Weights of a small GPT-style language model, trained from scratch on English Wikipedia: LayerNorm before each block.
Each number is 128 + 32 x the weight over the matrix's rms, rounded and kept within 0 to 255. Layers, rows and columns count from 0.

# layer 8 MLP up, 768x192, rms 0.0866, rows 534-547, columns 0-47
[[154 138  91 143 154  99  77 150 148 119 163 223 162 159 171  99 151 128  67  89  81 142 109 149 190 109 140 150 108  46 121 168 117 136 110  95 181 102  79 189 153 125 151 163  69 215  84 132]
 [182 116 122 143 141 128 103 129  83  75 155 149 161 134 118 150 104  88 117 129 119 143 107 130 140 146  98 174 114 116 143 106 123  83 102  89 134 126 135 139 110 152 153 127  98 109 135  96]
 [109 150 143 132 117  84 138 109 117 155  99  99 148 209 112  83  86 116 158  96 156 121 112 140  89 135 156 106 125 192 178 112 114  78 137 116 139  98 149  38  18 151 108 165 163 116 108 119]
 [156 149  80 120 100 113  76 117 141  89 113 157  64 174 116 133 117  91 207  91 144  95 137 138 117 159 127  83 119 112 100 149  85 125 147 139 125  90  74 156 157 119 154 185 116 161 132 129]
 [126 119 126  59 162 157 170 108 111 126 200 108 191 143 177  94 154 152 121  97 152 107 102 108 100 134  41  95 187  89 108 139 151  97 120 185 153 120  72 181 100 107  78  99 131 150 206 137]
 [194 164 129 147 104 196 186 123 109 109 124  85  75 124 152 108 102 154 122 141 162 108 148 137 199 135 188 101 183 163 113 101 133 133 140 153 141 153 176 102 103 110 219 180  21 156 171  63]
 [130 125 139 103 129 108 154 179 151 123 115  58 115 106 175 172 104 119 169 134  84 139 116 142 137  81  93 103  98 141  67 144  98 127 133  91 117  92 127 126 170 143 150 178 171 127 133 172]
 [150 174 116 145 181 150 138 111 119 125 140 108 103 137  90 133 104 144 145 146 153 134 186 139 111  77  94 144 124 145  77 168  64 161 112  92 121 125 115 163 155 158 141 178 114 103  93 138]
 [160 132  76 100 142 147 156 146 126 125 218 144 185 150  71  52 163 162 147 151 138 104 135 166 149 166 114  89 123 106 140 107  96 129 174 119 153 139 118 128  58 161 116 148 104 110 177 118]
 [194 112 153 109  50 134 153 135 182 146 122 111 162  93  99 168 147 155  84 100  87 151 172 128 181  97 147 105 124 193 149 103 149 132 115 107 125  88 127 105  72 196  85 160 127 132 121  72]
 [159 163 160  73 118 130  92 130 111  85 137 177 115 109 154 145 120 150 173 112  46  95 104 159 125 142 138 153 105 144 119 116 103 111  82 110 127 136  38 143 117 167  92 108 169 135 177 121]
 [178  62 157 141  89 122 109 168 139 156 136 112 156 150 136 145 147  92 173  90 146 168  76  96 177  96 151 203 126 121  83 149 178  97  83 148 119 133 117 175 102 146  88 161 182 132 160 112]
 [128  98 140 159  48 165 140 120 146  64  90 166  75 181  58 168 110 167 111 117 109 156 139 124  93 102 192 179 124 150 159 101 141 137 136 102 132  95 156 169 179 123 138 192 114 120  71 115]
 [125 144 151 113 135  82 123 100 136 104 126 183 128  86 145 123 128 130 118 133 112 157 118 142 105 164 106 143 148  67 158 135 127  87 132 127  61 161 110 145 189 144 131 121 135 134 151  81]]
# layer 8 MLP down (transposed), 768x192, rms 0.0915, rows 534-547, columns 0-47
[[ 70 165 116 161 146 121 134 144 154 155 174 109 100 114 152  97 110 137 128 169 148 129 143 145 158 128 122 119  62  91 129  93 142  91 208 108 122 120 149 161  96 114  70 125 122 135 116 140]
 [127 118 158 137 134 152 153  96 182 119 144  86 136 138 151  90 126 104 159 140 140 133 109 135  96  82  61 152 112 136 140 128 154 122 193 144  55 104 146 133 181  71  75 171 207 109 154 130]
 [105 130 164 135 126 211 142  97 144 126 102  80 136 111 146 118 169 188 127 150 112  70 140 110 129 113  97 124 120 122 166 183 128 129 119 146 108 106 129 135 127 116 128  99 130 109 120 112]
 [151 162 146  87 115 147 115 119 149 163  87 151 212 112 153 147  87 152 113 116 142 118 106 103 118 111 125 182 116  94 191 101 186 172 153  86 133 129 161 134 158 115 143  58 168  97 174 145]
 [117  93  86 174  58  53 116 115 109 131 157 138 134 119 130 136 121 123 122 181 116  86  92 143 149 102 105 113  87 165 123 163 152 184 131 172  97 122 163 137  85 115 138 114  96  83 104 115]
 [142 145 171 133 108 112 204 101  68 137 104  71  94 171 130  81 132 123  74 144 103 117 147 127 129 129 121 142 162 161 109 216 125 128 108 131  78  95 113  86 144 168  70  71 142 156 123 125]
 [ 88  99 169  75  86 134 100  83 119  98 166 126 163  94  65 105 187 127  83  89 163 166  87 162 105 165 141 165 175 139 159 139 170 133 109 163  54 183 166 105 137 109  67  68  84  95 106  92]
 [177  77 138 148 131  87 118 121 146 152 144 135 113 133 124 177 124 105 185  95  61 174 122 147 120  57 112 124 142 148 108 125 160 105 154 209 102 140 129  92 143  83 169 146 188 100 150  77]
 [120 162 106 129  99 119 151 122 170  78 104 106 109 123 148 146 120 128  95 157 155 165  85  99 152 202  96 101 118 222 170 173 120 111 112 148 114 156 132 154 156 132  94 159 144 148 124  80]
 [222 162 142 124  83 129 135  75 150 166 177 169 131 110  60 168 176 189  69 173  80 118  69 178 179 147  88 117 114 206 148 117 129 137 105 116 188  31 114  96 136 210 175  80 130 142 108  56]
 [153 108 119 139 114 108 154  96 148  89 157  92  71  98 103  99 114  57 110 139 130 133  89 169 124 115 121 218 126 139 142 112 120 214 105 101 138 140  64 175 140 135  93  67 136 133 108 150]
 [102 133 118 103 118 100 134 153 150 155 133 140 187 121 121  75 120 153 164 124 171 120 122  81 124 127 141  98 141 160 146  96 120 101 138  90 130 142  96 137 109 117 155 143 125 131 147 132]
 [128 203 126 107  74 178 145 144 112 119  99 166 111 191 139 126 123 110 108  26  54 153 180 100  73 123 223 141  72  69 136 148 122 120 131 157 137 154 127  87 181 137  72 187 150 158  95  99]
 [ 99  82 181 109 117 113 173  78  69  90 120 153 139 118 124 135  87 156  94 132 102 119  96  43 163 131  96 124 150 159 108 186 125 110 137 126 150  23 158 197  92  91 140  99 125  74 119  94]]